python train.py --intermediate_size=192 --vocab_size=2048 --positions="rope" --qk_norm=false --tie_word_embeddings=false --init_std_o=0.0115 --max_grad_norm=2.0 --train_tokens=93400000 --max_steps=11402
Each number is 500 + 40 x the weight over its row's rms, rounded and kept within 0 to 999. Layers, rows and columns count from 0. Numbers have three digits each. The size before them is the row's rms in percent of the matrix's.

# layer 5 MLP up, 192x64, rms 0.111, rows 16-49, columns 0-63
101:536502453557492556544533425514508500523489565425523402486519456489511506448451488485534419474512469495573545463508540511505547520499541533520476441494527561521408470474555504476474561514496542
093:503504441448503529413490513533476491503503531492510526521479548529504546549528450534494477521402452552528485476515527538493580503488429569505454535532577471486528455463438472447524453501596505
096:473532497484513457482447527489483592501525521485466507487472527600528482463456521523503530455475437498447567553497485515489543459461474495591481504539387557500499544488470501548493405516509537
093:418476457535487533533522495519522483520545474490522537469556468543527511446568492499482489474474527479464445502606490501589565476507410549494488481511529529491450529457502507459470486449582576
114:557484493422480570552506540509522532503531415486492610431481518532473502541502571490516506467554483491476595515530491443443440541535444485522459512508503471495490501480561493470464474542443502
081:504510548548462448537530525469537496549449545457505544510454465475603463480552488399428449449530515503452537506467488502511496469544487521502504507510590522462547494476535471425481572540501512
122:519484456455459450533535527549547523581521483529511533485494489503519473483506500438585493470545462457456460492490525459609458492515505481456553459460463476502486523525438492488629454490547492
089:526508499544511543558512489571517430452469516412509474428478479483493558460442500481462506482551517451486468498519584539507445533571462526511485449481596543521485515468522520524471501404489514
091:438475571524552489508473557473503524468480517521491515474537478459502562455503488517561479414475512431466461552464540493559576433506509485513507463518551547444542472487539516403559458483448508
088:490446444513542537518542482520472531475482519530493499529505419460537521459501531456492522551537488476617487441515516456533500529526588510461462434443509501494475537625561519481518491529465497
091:544496466486546469459490506437486532509526533432487526475445526537447563499532511508563437387512572567507445550517471481543569457517480559496471503503521491447541479514549497425484527489545487
099:527512484524534492529492475510541424455437473523431492467511553598474531504503527519466499546560422592507456509483519518480557487512511491483443483475511540580421563515527534554502450456472482
092:489456534462469435512507550430510509530504466467607509507477466507522434477533438458517548518520539472458539463477467560548546525468508563555525494540491440467487431465538433489501551501498576
095:556519489501510556506534460420569533440478572417538491538498591557506555478481442462547504484513587574470501462468490472467475498437468472509473464508461496498467501508520505471449473504559514
103:489490550490465525426470536510539513483550524548491520500494489489512463472489468604441559526532494551492535476498493518536477541397552441436482499560462485584523526506458458448440531482543552
091:549512436507468457585534440467495497485525502543453495591528529461502424492499482563471521532567530495516470450439498483568536471530538511392484490447537511529465538474557549537517520481486499
092:514428479569457515488514526482569435568454515553492521514495487434468485511480442457502492537513520479520546497468527474564477459445534512410447447465536492558545440584537487503507483447538530
093:486585592548426477565477536514532508450480447461561555553473521486488421473481525440522547489531520470478531533527479498477476545511431534490500525536437469463531468483513474437505538423516498
103:512593461530573521476477451532469579490505478496444514385488497561493501480545485553485461524451448502559549479504469484509547483542513527524507545510490587494470504502476508509470410553542469
109:450462529475491503487516507457543487498499529505484533446542551543521453408568589520495452461510482449514505517530487492508531518479458488628554506504472445508487486520579496539487494553401520
092:461522477543480451485509484512553421532494484510526529509526566584502506488460464534510475530514485503466524518582503512480497498547477463500429520557506649474485563471432474459493481519473426
101:490499454501382484438524557490498530466472434524492539489493524564474572516503492486491557555509502428467528484477521536589512471431462526546499479559502462446574516476493565492459531464520514
098:534472485479484478573523465474564426553441490473514532565473449407533501518535510431534473449550561488508488490508499522556464464472532516503509420559516436518487460516539509449489590489502528
101:454534515521458504540546583501478501500520490515582535518441532469510511474497483503490480433460512458501537564557435523547471503486532478532504483556476431411506440460433470418515534530475571
102:492526500489512446430499469543527509493475528538488539412554521506513559491494435507485512469473503543540434449558497491562565449491578449520501437471555549569513500494448478574528473463446526
116:488476526495476512477509581429470475505414483428498552530528451460538519432552437462457584529544505495556498539495425480480544514549482503457526507533505555467533528473509488551594515521506488
118:481449543514474494410506526487504545429447458458557537519491416477524486551511534462533494469454553501487482540543475506513510462551463454559534487586522508421531440517412520466538523481500529
105:484486473569557507508481501472483480478449520546548534476475580439459480519452459452463541464457528505518437549459473501462536409569483517465490579498441531565491474440542553515491557529520505
102:520493499505467418551517478499544536507501495504503516500499524444548564555443480492435523558516545452479511457502491463523527477411513641558431431482488547516467480500533493506471500506503567
112:440512491503491560515527543427499509475584517502472541498451507571542519452585475513504508476426506510457534522512488482501530411532412527484564550509496484557519454477436492516465510484550576
111:483511483564539511517499534514588458495576487526516509530473473422553483497516442463542489476512463511465463435518480466496527414468496528599505404504550482533474444501442568528526475534523513
095:581515414474549478524574481519523529496499492510493487479426399530464558554472537485593493515499556557444479488501484474515526561501498513456452482457530462461460477458441534536552501487474477
160:537499528518507543543440459498476585453475570522495528555438490533519537562519479543484475521438480552424475483531482493556492478470466521597522538501487500567486483453430472510531474484407505
103:509525532427539473475491561547535480514535453499545486526555472456515440522577495522466488545519446494516520473499560491484522411498518481504485443407510429518537482454548438581448516457542505
# layer 5 MLP down (transposed), 192x64, rms 0.102, rows 16-48, columns 0-63
103:483483586448487497490508566489509467536510465579493528487547565475495481528529545540464514505481561523466412532479474418510455488534444427479521543426528486507554563505495506535484426490456450
106:520481425452473534424473451493437505507470489571478500471507604454481451543506564506449506561505493555538501538539492507549473499443477547493472537423563512542476488518484564483472508503576508
095:520555473507531464585465506514518549452475517520402483455531544497519484591484457474501492518506511539435518477473438462512541420432487506525470520506481560539459500564465475506456489460537591
095:581518507495533532473490513489461491434458487509529519512414516455455450537442456457534509517534488488520552544425579518417447501468584522514558487488484494540503463522536509522526553549432458
115:503488446504476546510437519571478526529545510449527616418448520560461447512570490551453492455495514461488522575472531480449484536501462420534503571517521472487485494510464487527541462518497510
085:557444432604574497553490508509502513540571493451389489489514456576474528515513543499490500467487472470538484496531532524498523528533538519475460431491483537435500433533518511498508458460433514
126:559471405444494460513493531474551471518520498501504538474527506523542472475523530463597500502492418439527485514515555469479567522514526475436532452487430506470447538531491498505618509475554488
083:528477557511538557527475537458500469545542495549482499494509544473454507549521543519501494530445484556521440500527407490516543544423529479495521506518452506382472539423509471426502523510500417
095:472520557548497487538465562478487471497491456545542628459536493429576526468554453509529522521483519418472490513494496576550514505458465466486496474508543447488524513437508487427462526482446518
090:484555552515498461538484530461557471557487483438490602526583573484518470486454469513476522449533499449453506562539434567491510490449477480534528500452468526534460488447428480513535481451518538
085:456437571476462527536500592532496463493443495490530481547508459410528500500471532488468512615500501494506553501451471531435428546477516446516581502545473467541466508474468527553509499479473504
091:451467545503446526504503493482407537504503569483577485499505507424542505434459500496522515431446557464524490496537508417508466526524494508558547510539423506489595416502470481497537520517527505
089:506553452543566465450494438535445493469473526565469500541561563533460576511474501558486480489372444538496464518484533469491503496496493435434477519519489548479515516529504552510465444528540482
097:435455527480505477519464529551413447506532438580471487479500461449493511530517559582403505530489434427534503508501523531493540468541591504481533500495538506523519505542540487506563484498460453
109:492505538473454403477516437455497573434519571532468491448514534549523528485500452560481485561466462501515498486545519496595494480502505455431505463451546436596541500519538483536483501497499501
086:521563479455474494559496480491555474434519573482486492536460528448481525551515562560545490481522511545499401441449515534452484449474545484467532491466548434471510485506542433492501530592506538
098:575496548525468526484469457506452567497511506484506416456465477533500534511480529442457567542511514521474438448471518520564448542551497480529560468497542459448501485402514494510549550571454471
086:523512436506527538507529480481478442524494443466479610492518482500625499536553470549475363483524542503534492506485542513463522437531528470515496475442568461508494527524504498507487490531462512
108:583530495457421493464468405520484548458504519523518552520496503447522526516477536472528550548532560490512450515507507426455487539562539440512512515451544495553562512456471439470479475517420527
111:491536411570567473442535462529479496467443532413563465505478487606495545498462541493550484482530487468525478521515489468504515506509525486432554527462496467577498435516502538516551469533449530
095:535487563506521582504505545515450516459516525472442419511477452462548529491565504511486572498496553523518448440419469577517517507509447453499584524477457431508490482532537482536550446492492490
102:438509550507538553539483422480475452423571480440469442480454543487563486491498480555511461557547497516525468541552546461460505454528596534511500475459434483521497493532491494529526510512543433
101:491450502517485502566493627483458529429512576504484481498542469515447512496534450470469527528514516530493541507482450440448455489530455494511504495411495555402539465498530535531500514484546570
094:531443493511508486454469458491537502518479539475375540497507462554555487568516538482514490542545484548432521457488495497506476441552471544458508515460490547558525563501521488567447417493557461
107:500535566489466473555476526500526466501482501517491514490565482501568524497528458511468521584535485542493389409533493559524533534516513480457489513557448424493486478469408538517490520491410487
109:547439521560519490501471463545514541490501513592445444441467379540504534525525499510457471561451520588527500478495487441480508475484537470475435495554530531491514532540483477522477474497470579
116:447512549540525575409467520522452518500500486494525474477532461395550489500470484528525519492517495504535461488568512537545536469566501493516497506556531556469474453491383544429462522467465475
107:497536510475461536513464539519471528478481498504504548484439552419508462546500459421496514467511552519445542588504449517510488487551487552478540609526454527487512482409456491483504513564496425
101:437433474524424415536465481461494528487502549524482506534538437524524488579518452469505478525470465539419484542540594527546557480517501513464531498523582456546494472519496514492424511536504517
104:466531542509458498489500466509537515521510400492512446433568457488470501550457553481593457518570499483509435440490431521512471512465529475472465458530511523491523590546563476513531484560483460
110:512570427519464472514423480573506503523556505561566459528513513510466485540413452465511513546469500471520495432450472547518523532527459464554531493511448452421497506474544462570504460545523481
094:516509473494489472533535499540527527593519485522473436518506433466551549511518503459492440404502533615464423455489478480552513557520489448464509501453480466467523537417511487518498501560533500
138:543485486505465512495479457449445572519515568503475447550436492492584455545529465460508462533515530538475564515538551460544450403575503531532482501470515497538472519442424507498523444520474496
# layer 5 MLP gate, 192x64, rms 0.112, rows 17-49, columns 0-63
091:461494460440480495523499497502449523424547472604483556533549519524520473523496537558499541509551498560482459525544449438494427559446473494521503468436473483547442502507478525460532454543424519
093:474470520501511518402481477480390485510538535443549493562461466573495502385480574527490503503423483490484501526454582508480528504515527509497560486518474512481491524528540563459518454526515526
091:508534461501524467503455477484459548470519526475482560577478460471472432507469406470527473554583496529490545558492487495453538481552505543478469452500462552424464493526463478481598564519463505
104:584406521470462543528549491456507537473554485482455532525539513528470547485442519516509492536520472528518537475521460385483423524556442478452497465461486451500499520522593544452488492517476510
082:462541489367470532483525535483485481448468516545599511503503583459502521496512493507504497510486545523516478517445478472534467467490415481499542524555525443577448543484464509492453450530569515
097:479499451473494526510521412570430448491479444574500540500522474521504489494520514490479513559525507454455472491499502438510530600541501440416515478517496567531475569545500507540523441483442439
093:416528435450473546540546464570483502441492443480549511471538528552514500466524530494482521546476429439470495500526553514488498546513443524515496472453473593540508518505434479592444487464473506
090:537500417447568501532454451514399517519508439592450562516496567526511492477502501523503524423497474548423504539477472460544508583473470535510482498516531512529488502501442501572537480485487502
085:513566508488540445576527556472504570542475461491485559497539531484511469521483518493417511495577474464466526568560425513512539501439515496544468482463469514549441504501428489543557439464463516
090:540508401495524462444519444456443521506542487455499534468533530589443500497519475556574482420453493487483456506534478496547548466487480563507465497466534538459557456515536453470511539555554498
103:466427547483426541481493504454454510538540536489549436520538488455491529469468538514521507429483506479514512495552531455527454458484500481541560500517407537513614388504508482487515535482523486
092:476448576473438525566526563515535500513527477467510509440468470437528450498533507470494531493586552465528544412489469476505521567474535577526521492460545470555438508466541462507469562467495511
103:510534483542523502499525537467527533445497502443467578580453510499544488520490486413524475476519554531408537546535485532600433428456472483518500510528466494439524460468491500437519541495530544
105:534426467505465520523511496472461508499447551470505524505524495440525540506517512486517446476454502488496444492509562458580485445562462483532502518462637467550510477598513582521504499486490552
093:519539497388532503471504509494525517506485538471512502449499514536472555527548582546526479526459477551472489472488519532490460506436541482528552516480518373484519421519505507474470496613493555
105:461445468515486551487507569524513483494503512497465424492523512447547471513549583478506576489507580525436460447494489506532379455495507472498457493486524444547492494547517499461547563516432524
092:480504572543476471490474524525507519506513521473523405544510513495398460443448483455531624498489490485489507490506443539540443568474454533467528532538485507474510452515516526448503559458573527
106:490512534442472468465514437543466474498568502495506499594555478534545452556535554481543557475524478474523432481444464512450419575523509421504540516481498457536485532478535495424477522470535504
120:499443462480418568518541526492480548467463499549583530544515506424503466491528480467521521515498534527485506470410495483507429453510557529468530449456528449530452498533541553485505528472508608
099:505449491558568478473466524456460465504457521457474530602519507470469454532498450506486449493463463506516530549518468516512478445460509558501491585524551469468474426502536501493469608486581533
107:535468453465465502599566557482530434512442514503499590518484407493434528492489459418493545525508543511487499499461492442565430542512473484484519521452526497540502491505556514506466514523462557
109:454519462513496550434499368478523458537505485479530455521507457501508406439498592514532473525528487491485497519554546553602479487504508487502496513546560469491496471505477454446506522568471508
098:476528509505506522509549525550444499501553478519631464498485522476447550449488487536518526460428493461563480524520460477517493548463541458526507473492506443421504409514461506433539565510476551
098:552503553474541554500483465529444561498537419551562458533517474608466529515543537516560527519519476493484511495516453483488455508511471568448435498507439522468463539481500525475522421441470550
112:451536516518547526432375485479481509449543531502487474514566527596484466532500581579483457505469434516466530532468528542468485498467497484496520563525490527454480460574499490448500450505502483
103:544450492492475501540510545476528460454466550472492512572474533536465462493484530504484422499436559551518492506419503436501435516468518434504505501474529461554535505586555541507519523536594557
095:517465471561553566499498457480450485488448537560549511513538468463441481504480482507462515511483482485483445469440470483466544465524518478450477513474517507548499491518645596498520553485542571
097:531501477490539518470547519512511438510536468469558451480507542458494528436464480516433543514529541424562506413474472458511466547413569560516477445424461555469494509515520489519537527467533541
106:515474485522549557536501537490458437418486563498455523529439520557525513458546476528499467436454504545466540526481593457496531475523477512504549502490556483532491401487484579496482484443497568
105:520487457530545554478556507483491419446456548512413529463499445477516526470571469503521428462495499551462455471513542453533482479470517510489466490494577481551525467559441609486497534485476528
089:524425532497427552474475470531509551492506484508514491523591545499502492482517491494468454528515455577455437528495490469526495500479490411488534434528446467587506558576563479478457446531537520
107:527446461488516559496475425496434558485510510522481558545498514587419491505516523601493449508511452551408446495489503492502484487465469448525524561450522496540458481536532539458508483517439533
101:497468557479497509426502461509522512483477542493474370513542485456462536413476493506492488551477507512512460493494586505519535474458529534571496504415567504526542442501559504586494469464506509